config.toml
d_model = 128
d_mlp = 448
vocab_size = 512
norm_place = "pre"
init_std_qkv = 0.0389
init_std_up = 0.0389
optimizer = "muon_variant"
lr = 0.00722
lr_mult_up = 0.86
lr_mult_down = 3.0
lr_head = 0.00821
schedule = "wsd"
decay_fraction = 0.746
seq_len = 512
dataset = "wikipedia_en"
Each number is 200 + 30 x the weight over its row's rms, rounded and kept within 0 to 999. Layers, rows and columns count from 0. The size before them is the row's rms in percent of the matrix's.

# down: layer 2 MLP down (transposed), 448x128, rms 0.0756, rows 348-374, columns 0-127
# up: layer 2 MLP up, 448x128, rms 0.0925, rows 349-375, columns 0-127
down348,071,174,228,206,167,195,197,165,173,175,185,165,199,218,154,181,198,171,226,215,196,186,188,192,191,256,235,221,270,212,210,221,211,221,231,212,187,249,193,234,211,287,175,204,205,192,245,215,248,194,237,173,158,183,252,236,222,195,186,206,155,229,190,161,225,170,211,169,173,195,191,177,242,173,200,231,193,205,179,236,211,143,211,255,198,206,215,263,183,229,211,189,167,182,243,223,191,214,132,221,218,193,178,200,123,200,143,222,203,227,199,144,211,243,190,182,203,180,229,229,211,227,195,211,198,128,270,175,217
up349,096,188,228,188,259,213,206,193,228,181,232,196,229,168,204,201,173,208,205,181,166,174,219,213,182,220,179,174,248,213,213,191,216,212,230,174,198,200,174,219,184,195,179,176,188,149,149,211,158,206,206,189,229,175,225,166,201,179,140,201,172,212,206,212,139,216,157,186,216,219,241,159,228,183,245,199,150,239,174,166,243,134,183,213,199,261,225,172,225,211,271,191,232,163,204,207,190,217,239,190,222,240,162,244,249,202,159,196,212,247,222,182,150,239,256,205,178,205,206,202,136,213,114,178,167,241,178,213,169
down349,090,184,206,185,176,163,194,154,272,232,214,126,219,136,209,225,131,175,248,166,203,179,198,174,188,205,172,180,224,200,188,156,187,209,221,198,241,172,238,268,214,237,185,203,188,203,196,218,157,229,229,189,202,194,217,186,264,152,185,186,196,243,199,213,185,270,186,216,204,182,170,172,237,204,140,219,164,180,234,174,236,159,165,176,199,226,217,190,226,195,227,193,219,203,224,140,242,211,235,233,190,213,174,201,241,178,231,198,208,192,237,171,174,253,220,189,152,189,236,199,259,174,209,171,189,209,193,239,237
up350,090,243,217,149,171,188,196,209,239,205,196,210,156,168,206,198,191,193,160,212,172,202,184,221,249,227,193,148,165,177,218,225,180,243,204,188,223,214,252,198,215,157,196,169,193,239,213,126,144,205,193,167,160,183,200,215,243,215,257,198,199,263,234,195,201,212,214,149,242,206,185,182,170,195,178,241,236,199,241,161,222,208,232,225,191,242,217,213,190,297,219,144,231,203,208,185,170,207,219,180,203,226,200,172,214,160,205,194,251,201,183,234,220,189,139,204,185,136,168,204,133,206,215,232,178,174,211,158,228
down350,092,203,174,221,163,197,209,243,208,236,176,194,198,257,231,181,242,175,198,228,172,157,250,206,232,217,191,224,212,172,212,224,161,210,239,225,145,203,226,217,202,251,122,229,225,178,152,228,167,199,229,194,203,184,195,203,200,232,269,251,232,139,159,159,222,235,208,229,182,199,181,225,174,180,213,234,217,215,203,252,241,134,210,136,267,233,239,182,222,156,211,179,184,193,212,185,178,197,199,217,208,192,221,220,208,161,198,212,190,173,214,213,174,202,173,213,183,250,230,196,166,171,226,235,219,194,129,230,165
up351,106,234,195,276,164,207,174,197,203,224,191,184,225,260,203,246,227,186,215,200,205,192,236,249,140,227,199,190,210,200,192,210,249,158,218,255,192,192,211,163,192,219,196,234,193,203,242,238,241,229,243,196,199,232,242,264,130,181,205,167,204,210,174,146,233,186,220,224,192,191,223,196,251,201,150,164,181,213,146,229,177,169,157,210,147,135,189,153,234,199,229,174,140,205,230,184,206,187,190,251,196,214,198,202,136,189,219,202,204,206,209,174,189,205,223,185,233,219,245,175,220,201,230,224,246,205,233,227,225
down351,152,159,204,245,211,212,189,176,204,195,161,195,236,234,202,206,196,210,165,176,131,179,173,215,175,207,151,204,180,203,224,181,198,213,286,227,199,200,229,180,184,221,116,200,181,200,248,213,225,228,197,244,234,211,210,231,188,152,223,178,171,215,177,201,206,182,180,201,190,183,197,184,184,202,204,232,179,180,235,227,194,178,224,194,198,203,145,213,176,201,173,240,186,255,186,200,223,230,294,236,221,196,188,144,151,197,207,228,171,271,209,173,224,182,206,180,237,266,261,257,172,230,173,207,239,153,214,182,234
up352,085,230,153,248,140,224,147,199,222,213,245,188,198,235,202,200,178,244,192,200,130,207,205,215,224,173,210,272,263,204,186,220,214,200,208,179,193,148,214,208,230,215,182,175,155,207,168,169,259,201,230,214,239,157,244,257,186,183,160,187,172,191,211,166,208,205,183,275,193,148,197,176,263,209,202,241,184,192,154,239,228,165,217,236,200,221,213,229,229,179,163,239,188,223,228,157,202,187,202,236,207,194,183,197,189,201,165,212,219,214,245,196,176,137,198,216,239,198,222,198,182,195,178,203,225,205,226,250,260
down352,061,168,181,143,155,230,215,199,188,203,124,214,207,172,242,188,210,182,192,197,214,191,162,178,230,219,189,203,211,227,157,210,209,195,167,205,189,207,225,238,216,177,164,203,183,187,196,199,152,238,177,153,228,171,182,191,193,193,252,173,171,221,258,199,164,213,197,163,179,229,208,236,161,191,209,250,168,212,223,186,207,194,184,137,222,199,244,225,257,146,190,190,268,151,210,218,238,197,212,222,264,186,191,206,141,230,228,159,244,146,146,214,190,181,195,234,227,241,150,239,233,222,217,222,246,202,198,243,173
up353,096,245,136,194,143,172,206,272,206,221,185,198,107,233,211,176,170,216,168,191,197,239,181,193,196,234,191,243,257,183,180,224,222,246,197,232,222,219,150,183,283,226,200,250,208,162,160,206,179,177,224,211,215,192,204,179,239,189,145,201,173,206,223,219,168,193,169,199,217,204,167,208,239,193,227,212,187,204,132,177,165,195,203,245,190,222,174,216,221,203,239,232,151,198,208,178,232,158,230,171,213,226,184,221,154,158,201,228,203,192,169,158,193,213,200,213,200,176,235,205,222,257,247,183,240,189,221,163,193
down353,081,205,115,202,137,185,188,229,217,224,207,175,134,256,208,145,143,186,200,180,216,211,189,181,211,263,206,201,261,201,186,231,210,229,191,226,187,205,174,211,245,256,179,245,168,167,170,180,189,156,244,166,203,210,203,178,251,171,169,157,155,226,225,200,165,189,199,196,187,212,163,219,224,198,213,229,189,219,127,177,164,188,207,236,193,208,223,245,217,189,240,225,183,193,189,182,221,168,215,163,223,244,151,204,170,177,182,235,206,216,181,170,182,207,160,179,178,155,206,197,198,260,189,170,221,178,235,147,228
up354,105,229,177,173,160,145,216,192,196,215,237,214,196,191,198,179,197,173,234,181,247,228,120,190,238,184,173,209,240,229,224,211,186,235,231,210,178,204,184,260,167,223,233,170,204,156,241,107,221,149,204,183,210,183,225,207,208,211,224,163,196,215,189,225,182,209,185,188,196,193,185,210,198,136,229,255,212,193,234,225,264,224,207,193,189,198,198,218,241,242,208,229,194,193,246,204,161,174,172,172,168,269,224,176,167,231,221,236,243,158,230,218,210,185,160,246,220,226,200,176,215,157,132,189,213,210,251,185,217
down354,099,118,250,195,225,191,154,144,164,184,207,182,210,137,225,191,237,267,160,188,218,237,184,239,219,224,182,175,208,223,225,180,227,193,145,224,198,197,180,182,172,155,210,264,173,140,206,185,226,194,240,201,221,207,206,166,215,169,217,189,179,150,248,241,197,254,149,209,229,211,228,165,208,160,210,233,221,211,222,193,161,146,193,224,196,185,164,213,210,241,185,196,196,144,237,219,217,159,165,217,257,220,201,189,178,187,217,174,217,184,226,238,178,202,221,175,204,183,133,183,233,200,213,211,207,212,223,256,214
up355,082,216,182,206,162,207,196,253,212,235,230,236,196,221,196,224,262,146,148,206,187,233,131,203,240,241,199,219,222,136,247,203,219,253,235,227,178,217,176,206,234,207,245,202,154,189,195,147,211,210,201,168,201,211,219,145,232,248,200,172,218,198,191,184,212,200,155,224,189,206,156,167,232,171,228,197,198,207,194,178,196,213,214,218,186,186,222,193,249,251,183,158,197,218,228,177,201,196,166,135,196,221,159,170,233,184,235,218,253,190,211,204,227,208,165,174,228,241,152,202,247,215,249,204,198,263,258,168,179
down355,049,182,213,226,213,227,196,205,205,188,220,212,175,135,213,148,233,181,226,237,209,195,167,244,229,251,252,199,229,233,214,254,221,178,155,225,245,163,191,252,183,158,175,198,204,197,139,167,162,209,147,207,247,177,205,217,225,249,251,232,177,181,215,192,194,202,187,193,255,178,257,213,215,166,170,190,161,184,204,249,195,199,251,213,230,218,204,187,208,236,183,249,216,200,192,139,175,213,233,232,211,228,186,163,195,184,165,228,219,189,200,174,225,223,225,239,137,202,190,204,208,189,147,226,173,257,191,241,250
up356,122,202,204,186,169,217,268,249,238,205,244,182,174,180,247,196,199,220,200,207,179,177,242,184,262,238,185,166,170,247,170,156,295,204,208,177,190,187,189,229,251,210,162,251,193,202,242,211,190,214,239,189,216,186,203,228,200,155,151,130,178,199,210,164,198,195,208,203,196,210,230,114,172,208,192,206,210,199,164,173,215,161,192,237,223,196,185,173,207,260,201,237,208,238,192,230,207,167,172,172,235,224,202,188,224,200,201,188,228,271,173,142,240,180,191,205,173,189,198,172,155,210,256,201,200,187,222,204,232
down356,157,201,184,143,177,159,216,223,248,219,231,170,218,192,193,257,233,230,183,179,197,165,193,179,186,197,201,202,193,121,148,168,254,191,191,212,218,231,189,165,210,175,214,213,182,188,244,206,191,223,219,180,149,186,185,234,216,214,186,146,233,193,270,189,246,182,171,210,196,191,162,222,242,125,262,219,177,164,202,168,246,182,244,201,156,196,216,135,181,233,209,213,223,234,179,246,236,170,217,166,221,185,248,186,139,188,228,178,183,258,173,221,197,197,223,207,175,195,190,235,167,218,212,220,195,252,177,202,203
up357,103,237,187,216,197,191,205,214,180,140,160,153,133,210,175,161,224,213,217,183,160,213,214,152,225,211,223,225,236,198,192,151,226,190,176,223,256,195,200,234,203,259,214,189,213,230,188,251,153,185,206,181,228,180,209,188,201,216,167,218,203,173,233,238,193,220,251,147,237,199,160,214,232,173,151,208,153,194,168,251,198,192,237,208,202,272,199,217,194,165,194,186,165,166,206,174,207,179,161,216,259,232,172,198,180,173,176,245,162,148,271,229,142,256,222,237,192,173,199,211,165,184,196,192,197,175,170,195,191
down357,090,251,189,226,225,226,205,183,186,211,194,186,218,200,202,117,114,207,154,209,182,254,202,232,233,212,195,250,245,211,221,154,219,174,214,243,195,201,202,218,175,243,230,202,192,179,226,177,133,240,226,240,205,198,214,156,215,181,233,187,183,190,203,217,215,202,226,210,202,194,148,192,229,173,216,232,185,178,157,224,212,173,191,174,129,252,203,219,237,194,189,243,176,173,175,190,177,152,189,197,222,193,167,174,148,218,182,240,198,167,229,183,218,219,262,194,211,159,246,177,201,263,183,190,232,174,155,167,253
up358,092,177,170,221,205,208,197,204,188,174,242,214,186,244,192,183,188,178,203,216,172,191,215,175,249,183,256,205,225,169,250,239,203,174,217,146,142,258,221,203,276,221,195,182,238,164,217,179,222,192,235,170,219,180,208,166,172,218,163,181,155,174,214,202,182,226,141,189,245,187,189,186,186,214,200,218,163,199,175,205,167,162,164,232,150,180,188,209,196,208,215,186,208,268,214,242,191,211,228,197,215,152,153,200,218,236,218,184,216,205,222,223,225,160,185,205,176,273,159,208,255,236,156,212,141,202,254,149,252
down358,050,123,166,249,210,215,181,185,208,205,222,155,200,253,218,193,156,169,188,225,177,191,202,170,229,226,233,196,218,223,249,217,202,195,227,153,115,229,201,225,243,202,185,222,197,172,175,158,206,191,241,134,197,188,233,217,218,181,189,177,126,193,202,176,191,222,155,152,219,153,196,209,229,206,183,220,179,204,209,243,156,188,238,239,178,212,233,241,191,181,195,212,174,237,212,233,204,234,215,197,174,150,172,141,228,221,184,166,214,159,172,200,185,205,222,171,148,247,162,214,246,234,171,229,173,213,234,192,242
up359,071,232,187,174,232,204,183,209,232,139,227,174,174,219,144,192,218,211,156,242,214,218,196,201,190,213,279,196,234,196,204,217,215,237,192,186,221,179,201,217,193,178,193,165,169,252,227,223,154,252,217,192,232,164,196,210,160,225,211,171,173,214,206,214,234,159,261,155,188,186,211,212,204,230,209,193,241,163,164,206,256,166,229,254,185,228,258,158,169,238,191,192,148,255,234,163,171,214,180,205,233,173,182,220,166,227,218,206,207,216,232,210,127,146,223,241,184,203,183,210,147,180,215,246,236,188,215,225,171
down359,032,225,173,155,170,211,127,199,194,236,228,167,158,204,170,159,169,186,174,200,197,199,229,166,141,233,213,201,213,241,230,233,210,194,179,190,195,203,216,227,236,235,169,158,218,212,188,207,197,221,267,160,192,190,203,167,200,194,243,187,207,164,224,230,228,249,202,147,147,190,167,202,227,211,183,249,158,192,211,193,143,228,151,201,136,221,269,212,190,213,198,175,173,226,197,206,186,197,188,190,224,243,231,196,200,228,178,177,247,264,199,229,199,237,192,183,234,195,213,149,193,152,203,157,184,140,239,254,172
up360,092,180,178,263,220,209,156,173,184,204,173,210,214,253,190,172,224,190,231,218,218,191,175,259,156,237,205,185,210,206,251,152,195,198,245,195,218,204,136,201,202,185,239,189,206,227,244,205,212,177,255,192,199,221,183,181,185,239,213,183,181,184,146,201,245,150,128,180,191,166,203,230,156,213,187,166,184,177,179,238,245,200,213,195,192,186,191,214,208,201,213,156,184,188,199,160,211,233,224,219,133,204,186,198,171,235,213,280,241,171,189,222,195,174,236,178,175,245,275,243,251,243,189,245,229,190,233,211,216
down360,078,174,191,167,211,197,234,207,234,218,184,195,225,169,205,175,243,209,211,231,175,174,159,210,214,156,211,240,150,203,185,296,192,179,243,220,146,200,159,224,198,243,249,219,207,187,200,212,204,194,201,212,218,145,193,250,191,202,155,181,215,197,197,208,218,219,207,195,278,194,197,189,191,169,219,209,194,259,198,123,168,147,139,193,142,191,206,190,249,212,219,261,242,185,182,246,239,216,166,190,209,234,234,219,206,221,207,192,187,145,179,214,219,185,186,162,236,231,255,207,157,189,226,201,189,233,247,212,195
up361,100,148,202,221,187,222,148,202,204,161,198,209,198,205,154,194,238,144,211,200,142,206,144,236,233,197,208,213,243,142,226,228,210,291,252,212,177,225,193,199,257,189,219,186,213,210,206,225,210,208,216,213,223,186,206,213,167,239,244,219,196,176,128,210,232,205,201,183,169,166,149,192,178,207,186,200,194,176,191,215,183,177,201,254,169,212,235,232,228,195,219,146,144,218,220,161,172,197,205,146,173,199,184,177,219,224,192,196,228,159,171,224,237,201,138,209,229,224,227,236,221,228,159,179,254,236,237,169,240
down361,100,204,215,181,169,179,179,219,191,256,196,205,179,212,175,216,191,166,203,197,213,162,220,193,164,223,241,218,244,138,227,221,144,176,210,228,201,194,215,187,221,137,244,222,144,207,186,170,179,152,176,133,213,130,212,209,163,206,181,166,240,201,184,178,247,198,176,222,225,204,226,208,233,152,212,163,191,150,226,210,209,277,226,226,219,191,163,205,244,300,223,217,193,221,172,217,138,218,230,184,186,195,158,206,219,174,200,254,201,239,243,219,225,234,233,203,205,228,206,196,190,204,205,174,206,243,223,220,221
up362,102,231,217,216,192,258,148,150,229,192,187,189,174,247,146,246,199,182,218,240,169,207,225,163,156,189,214,193,257,181,228,201,229,187,223,191,213,210,211,176,211,229,207,260,212,230,242,196,186,239,238,259,240,213,222,252,148,161,181,150,147,205,142,130,214,197,187,216,181,228,210,233,210,218,214,159,197,165,197,192,233,208,190,224,213,183,234,222,223,201,160,206,218,222,242,181,199,152,171,260,212,189,203,168,207,206,170,164,171,180,210,201,179,159,156,200,255,234,213,188,217,204,205,245,262,169,212,221,225
down362,095,201,217,202,178,151,198,218,167,199,167,232,233,185,216,215,234,185,159,197,221,202,155,185,187,180,231,146,199,207,221,224,229,229,242,245,236,194,180,187,153,191,152,225,222,172,182,212,146,204,167,188,204,199,223,215,254,170,171,228,263,211,277,250,175,182,179,221,240,162,205,228,185,199,186,254,181,241,231,150,154,188,219,199,203,222,202,243,202,146,213,224,162,209,204,203,259,179,227,181,194,211,146,242,185,248,194,211,190,183,223,224,209,181,149,276,235,224,186,198,250,215,128,212,182,195,207,202,195
up363,112,184,223,246,211,180,190,229,190,165,222,209,174,185,174,235,193,195,198,176,176,181,204,257,185,187,167,255,249,231,213,241,174,202,237,213,169,189,210,254,198,168,155,188,222,183,162,205,157,187,211,192,204,176,243,183,149,164,219,190,177,187,187,197,142,248,225,270,129,193,164,206,212,171,207,187,199,215,247,236,150,158,224,224,176,223,242,224,178,207,233,168,291,205,155,208,173,191,206,210,203,217,150,205,214,205,185,162,203,215,177,181,224,189,193,236,117,237,214,147,223,228,168,174,206,193,218,170,226
down363,133,173,223,196,188,201,138,243,213,170,236,255,196,165,224,193,231,166,195,195,142,195,201,187,177,206,184,174,213,192,169,205,215,199,216,191,207,193,266,236,232,220,205,202,211,197,171,158,162,184,181,198,181,206,197,195,225,186,183,229,199,177,154,234,162,204,170,228,153,186,187,146,246,239,124,163,214,266,206,174,218,175,199,239,143,182,162,186,157,198,220,99,264,192,182,234,241,220,209,213,177,178,162,232,272,218,179,206,187,170,177,220,192,179,246,217,152,209,207,170,227,209,213,233,197,184,173,208,196
up364,088,217,238,206,191,209,198,165,185,217,163,235,249,189,130,228,231,186,229,181,160,210,206,247,191,224,189,230,236,206,222,206,201,232,244,218,222,190,192,222,168,237,170,240,187,192,187,205,185,224,216,246,279,204,181,196,191,175,187,197,166,217,175,158,162,167,154,232,180,166,229,172,168,220,213,215,212,183,185,215,194,238,152,239,225,138,218,216,186,224,141,188,219,154,272,204,177,178,196,229,195,191,214,218,155,195,203,212,203,200,161,128,209,157,152,199,180,178,239,252,263,153,183,177,189,186,246,183,153
down364,082,217,189,195,157,277,192,183,180,216,209,189,209,182,210,201,212,147,176,201,243,227,247,230,150,253,239,178,209,183,209,235,207,198,239,223,201,183,221,169,150,235,219,203,161,214,185,122,190,214,231,190,178,176,255,199,200,188,171,209,160,162,212,222,244,131,202,192,192,271,254,223,238,235,238,162,196,164,192,206,179,210,176,163,255,194,213,197,186,236,247,205,210,120,199,226,208,209,205,217,216,217,219,143,171,219,205,208,184,222,204,196,231,255,196,152,153,178,172,208,229,250,183,180,226,211,218,218,202
up365,104,215,234,188,175,233,204,221,257,234,205,249,153,226,157,136,172,139,185,189,238,237,229,204,179,263,158,170,195,183,224,176,164,178,243,223,248,209,243,215,167,189,190,168,222,232,215,147,187,172,209,151,238,220,236,181,217,156,244,218,208,208,208,226,223,206,212,198,186,175,209,178,199,200,202,184,193,223,204,134,195,177,224,225,154,205,211,209,224,212,172,198,187,232,196,173,237,149,238,221,217,285,186,204,216,188,225,157,257,146,188,190,260,194,181,228,202,154,188,214,184,209,207,168,186,200,205,137,209
down365,111,155,190,194,182,242,213,211,221,180,204,238,206,225,159,186,210,191,226,189,158,209,188,187,198,213,189,176,184,179,232,176,149,186,195,154,161,224,227,209,171,203,208,212,151,174,203,246,180,179,228,176,157,232,223,199,195,166,215,239,251,169,174,231,152,273,200,195,135,203,177,223,266,206,158,217,237,172,217,153,221,137,209,224,216,184,274,228,178,193,205,245,208,133,229,206,201,150,203,230,181,212,201,219,245,178,239,175,221,202,190,218,196,187,276,190,247,168,162,196,190,196,154,219,232,172,181,162,168
up366,085,232,198,176,198,233,213,211,225,195,242,179,270,209,234,246,173,250,235,167,194,200,214,199,169,193,207,187,178,241,144,242,228,223,172,197,203,214,225,220,219,202,205,171,212,260,219,142,165,217,239,189,171,228,158,199,250,166,165,209,120,156,251,153,238,188,155,204,189,174,163,248,195,181,194,250,192,204,179,217,229,208,173,184,178,128,235,210,170,209,188,218,194,168,209,209,184,146,153,250,190,183,196,272,189,147,201,161,195,200,180,231,214,182,227,203,231,224,188,220,229,229,195,191,210,222,222,235,221
down366,124,246,188,206,227,140,201,172,227,233,234,236,184,210,163,274,167,229,146,210,148,210,213,200,187,162,160,207,182,194,159,240,219,234,171,156,250,218,223,194,173,205,172,195,171,220,214,195,167,255,227,229,156,218,175,198,184,160,196,197,196,164,228,170,245,196,192,181,268,183,205,183,186,184,149,197,205,218,200,205,203,199,145,216,183,186,218,190,200,180,202,188,199,265,230,209,173,224,167,265,219,196,146,294,179,206,235,174,190,178,185,194,179,188,167,148,147,186,189,248,207,196,201,187,227,200,204,253,225
up367,117,200,247,172,180,231,222,186,184,198,183,182,217,197,188,197,243,133,237,228,230,168,205,185,171,209,269,187,164,228,179,168,221,215,206,287,194,179,195,172,205,172,196,184,195,202,218,219,177,216,264,228,154,196,164,226,183,187,199,166,206,229,191,155,201,143,198,147,196,208,209,172,197,209,165,184,210,194,173,201,241,153,223,216,221,219,184,161,161,270,212,169,123,215,246,191,233,198,199,226,237,133,168,230,190,208,139,208,229,183,197,232,167,248,242,195,191,189,200,201,155,207,226,265,241,201,191,229,201
down367,141,218,226,248,180,213,163,229,122,163,159,212,204,213,153,211,198,130,183,187,169,158,217,227,180,204,203,208,198,189,188,204,261,240,225,174,235,194,177,194,203,161,234,186,258,263,242,180,199,232,231,202,151,184,187,205,176,215,204,202,251,174,194,154,225,174,177,151,185,233,219,181,235,248,167,149,236,198,205,158,212,162,191,200,155,213,178,191,178,217,228,181,167,171,209,241,191,182,188,261,195,189,164,204,181,176,204,182,229,226,223,185,148,248,200,182,205,166,251,194,169,206,264,211,242,154,185,227,215
up368,087,178,213,221,174,192,207,151,214,190,251,192,287,244,167,168,186,172,228,198,225,195,147,225,220,191,153,179,228,188,142,229,195,221,189,209,204,267,223,199,174,194,209,167,137,209,169,186,157,183,184,164,138,220,178,197,197,284,149,191,212,178,225,200,221,182,238,169,177,202,209,202,231,196,178,233,142,207,182,211,194,185,205,199,196,247,190,229,199,223,279,194,224,214,164,219,180,195,241,191,188,244,158,158,222,203,185,180,240,224,205,242,182,243,205,233,194,250,237,219,149,202,209,217,191,210,223,164,243
down368,095,170,234,190,209,198,183,232,197,200,194,274,178,216,233,237,261,166,204,205,175,140,216,179,157,221,216,195,159,213,196,198,152,196,202,228,224,171,178,219,187,174,148,160,200,184,179,167,242,164,228,213,173,221,206,230,178,194,236,211,142,146,195,181,246,188,142,191,235,237,162,227,232,196,197,197,232,230,115,213,175,236,172,234,191,172,187,261,206,220,237,230,151,236,118,236,219,203,174,227,196,176,195,175,193,217,216,186,232,211,216,205,220,173,213,207,214,208,272,185,163,189,200,246,188,197,211,163,204
up369,086,184,191,202,183,191,244,249,232,191,170,188,200,189,287,206,188,207,187,207,200,196,277,161,195,255,179,157,182,178,180,180,209,188,205,195,169,187,160,173,172,180,255,185,177,236,278,193,163,193,164,177,158,231,221,202,193,233,199,203,222,176,209,211,232,193,233,155,219,182,206,212,172,200,117,248,213,168,222,196,208,228,243,181,201,180,262,213,173,216,213,181,192,206,188,193,207,195,175,193,221,212,143,235,226,169,154,175,220,191,197,272,222,180,182,160,253,234,175,230,186,204,212,290,188,200,199,204,160
down369,132,220,222,180,202,188,207,189,154,247,228,223,195,152,239,254,225,210,189,214,248,182,261,199,139,212,185,160,232,208,159,194,210,191,211,217,187,210,148,183,211,205,199,157,238,179,217,226,220,175,146,197,214,265,204,231,175,274,135,232,220,154,224,201,261,209,173,173,209,142,210,188,152,234,207,216,221,228,199,213,191,228,185,193,215,179,217,203,239,192,206,186,210,227,187,165,176,241,229,222,190,204,154,278,224,228,222,176,184,200,215,204,175,190,141,173,278,236,204,175,218,174,175,201,177,209,208,248,190
up370,103,259,237,259,189,185,190,185,180,173,200,146,217,180,196,194,143,280,203,155,231,185,203,234,211,180,234,199,245,242,203,175,216,217,146,203,182,239,187,196,212,240,199,175,230,195,193,253,179,171,190,185,167,147,198,157,198,172,168,180,152,173,242,204,208,141,250,229,179,202,213,259,221,175,179,212,195,219,181,185,198,187,170,204,190,294,212,174,202,198,263,239,228,200,180,205,218,197,226,199,181,221,230,244,218,189,126,187,174,192,217,215,153,214,190,205,203,218,238,198,134,171,200,228,217,186,205,226,224
down370,070,167,227,201,208,212,180,201,266,231,222,197,177,182,237,162,215,155,211,219,198,140,234,163,225,194,217,161,213,166,211,215,260,253,242,213,175,185,213,206,184,237,215,210,195,197,181,183,174,207,180,232,246,220,196,174,215,194,215,190,206,203,210,222,234,233,198,150,169,172,173,194,189,233,258,165,202,160,247,186,165,193,199,179,205,193,207,175,220,230,156,169,179,173,190,213,254,239,254,143,176,200,206,191,214,199,180,211,204,184,162,178,299,147,161,214,254,177,225,185,232,245,130,174,146,183,217,237,195
up371,100,155,137,196,204,215,177,236,197,240,155,180,179,223,162,232,239,154,180,209,146,202,208,193,239,261,197,181,248,256,195,218,181,222,177,201,221,180,140,248,189,217,224,177,196,194,129,182,224,197,198,155,193,232,174,190,226,259,219,241,199,151,213,210,254,195,218,214,197,224,167,177,192,168,213,206,178,201,167,183,159,167,228,185,180,236,251,244,203,192,243,178,200,178,221,183,157,176,218,170,220,224,217,229,213,186,230,206,208,179,258,235,240,184,204,203,162,250,150,183,219,192,245,210,239,193,223,130,189
down371,075,205,198,154,235,235,242,202,239,286,198,154,184,165,250,227,188,209,242,158,222,202,224,173,230,233,207,197,250,194,156,190,162,235,206,188,195,199,169,169,139,183,177,161,195,185,248,212,197,196,189,139,176,195,164,270,215,150,173,220,204,190,223,175,214,192,197,210,219,195,171,202,208,187,270,188,182,216,195,186,206,247,154,209,196,178,189,253,207,234,185,174,187,172,150,198,256,255,177,189,162,219,229,182,221,197,169,226,184,170,221,169,235,188,189,191,182,258,215,155,155,266,203,175,187,238,204,208,196
up372,075,195,144,166,252,139,171,134,176,192,173,227,136,147,208,180,188,241,215,182,202,213,178,218,218,203,207,254,236,243,226,223,196,236,188,211,149,219,171,232,192,204,175,218,187,195,164,216,202,190,205,204,179,188,180,185,229,269,172,274,227,152,221,198,234,207,180,233,182,261,190,198,223,206,244,255,162,187,178,200,178,185,161,206,196,216,197,216,202,215,226,152,188,178,153,169,200,168,216,215,179,184,196,193,144,189,148,247,204,181,189,186,190,227,215,227,229,176,223,257,189,188,181,203,227,222,206,138,267
down372,050,234,98,231,170,152,223,232,201,203,211,165,134,256,185,213,203,177,250,237,199,209,194,180,204,196,168,197,202,136,172,177,229,186,216,203,197,233,169,234,144,173,179,219,199,237,211,158,184,186,228,214,198,152,220,205,247,212,177,194,183,207,189,213,167,205,234,234,153,197,193,254,245,205,197,269,175,202,196,229,230,222,250,248,236,212,190,203,202,187,191,196,236,168,238,198,210,173,201,229,208,154,232,228,204,251,213,242,213,188,167,238,175,231,231,184,177,209,215,243,215,200,228,213,209,275,240,226,225
up373,094,224,214,219,174,180,196,229,168,205,200,222,173,169,209,238,250,154,233,202,244,241,181,196,204,238,209,188,217,187,224,214,226,180,207,245,216,208,189,191,210,271,212,209,190,199,248,229,184,233,275,237,208,250,157,222,176,197,194,165,209,188,137,181,179,160,156,209,236,200,191,213,198,236,228,222,220,136,173,164,190,215,180,181,199,185,199,178,183,206,159,173,161,195,190,226,137,183,150,243,214,180,188,213,210,183,168,181,197,119,242,249,186,227,150,182,224,227,229,188,178,212,147,266,253,242,199,217,180
down373,064,229,217,215,175,192,189,224,185,167,217,165,226,238,184,262,212,179,209,156,209,192,257,130,242,200,224,198,183,225,240,201,139,189,201,169,253,158,226,210,151,218,209,161,183,176,181,164,192,178,260,190,210,230,179,199,145,226,225,214,156,233,169,189,159,271,210,224,198,200,221,211,203,217,175,232,181,243,216,188,227,200,193,178,270,191,235,173,205,198,213,230,117,195,224,218,195,200,248,184,189,194,202,202,168,194,217,190,204,252,183,197,167,151,195,226,203,217,191,258,279,234,150,177,223,184,204,205,212
up374,099,231,174,221,199,227,217,193,208,192,161,224,248,213,225,204,207,260,235,190,182,187,226,221,179,214,174,193,215,214,202,162,235,241,202,166,231,142,199,247,253,223,182,213,193,242,186,216,227,238,193,192,210,254,204,183,153,228,157,152,203,179,180,188,197,203,191,223,187,144,230,194,209,209,126,201,215,177,241,237,223,177,171,201,242,168,173,204,254,190,184,184,192,179,209,211,242,181,149,241,188,232,153,205,152,229,196,260,210,183,218,119,185,164,250,229,244,185,256,232,245,209,147,209,204,205,250,209,185
down374,095,235,199,203,182,269,255,204,218,171,183,204,185,175,236,179,189,193,220,247,164,158,165,173,197,185,185,235,176,200,248,205,246,213,217,186,154,136,167,200,206,253,191,198,203,217,186,195,259,201,218,204,251,198,173,189,228,234,166,199,164,154,208,234,211,194,171,200,178,206,198,256,214,164,177,214,215,196,192,168,135,147,249,202,236,170,168,222,244,196,201,252,257,228,138,203,149,185,155,218,194,214,189,179,143,142,234,215,180,173,149,219,184,224,205,217,151,195,215,182,176,228,176,221,179,231,205,222,223
up375,095,198,221,229,220,248,185,226,257,272,230,193,128,254,169,190,263,190,230,217,195,177,171,218,209,217,221,222,251,114,252,206,225,251,254,212,135,187,245,190,238,155,220,213,242,198,165,158,211,188,179,167,200,164,230,205,179,226,214,217,197,217,132,245,229,192,207,203,203,224,210,202,197,192,165,145,238,238,180,168,186,178,217,222,198,217,210,208,186,226,208,149,190,227,205,217,194,205,200,202,215,241,206,138,180,193,183,227,237,190,228,204,223,217,189,192,195,184,241,209,214,216,181,179,159,257,217,192,175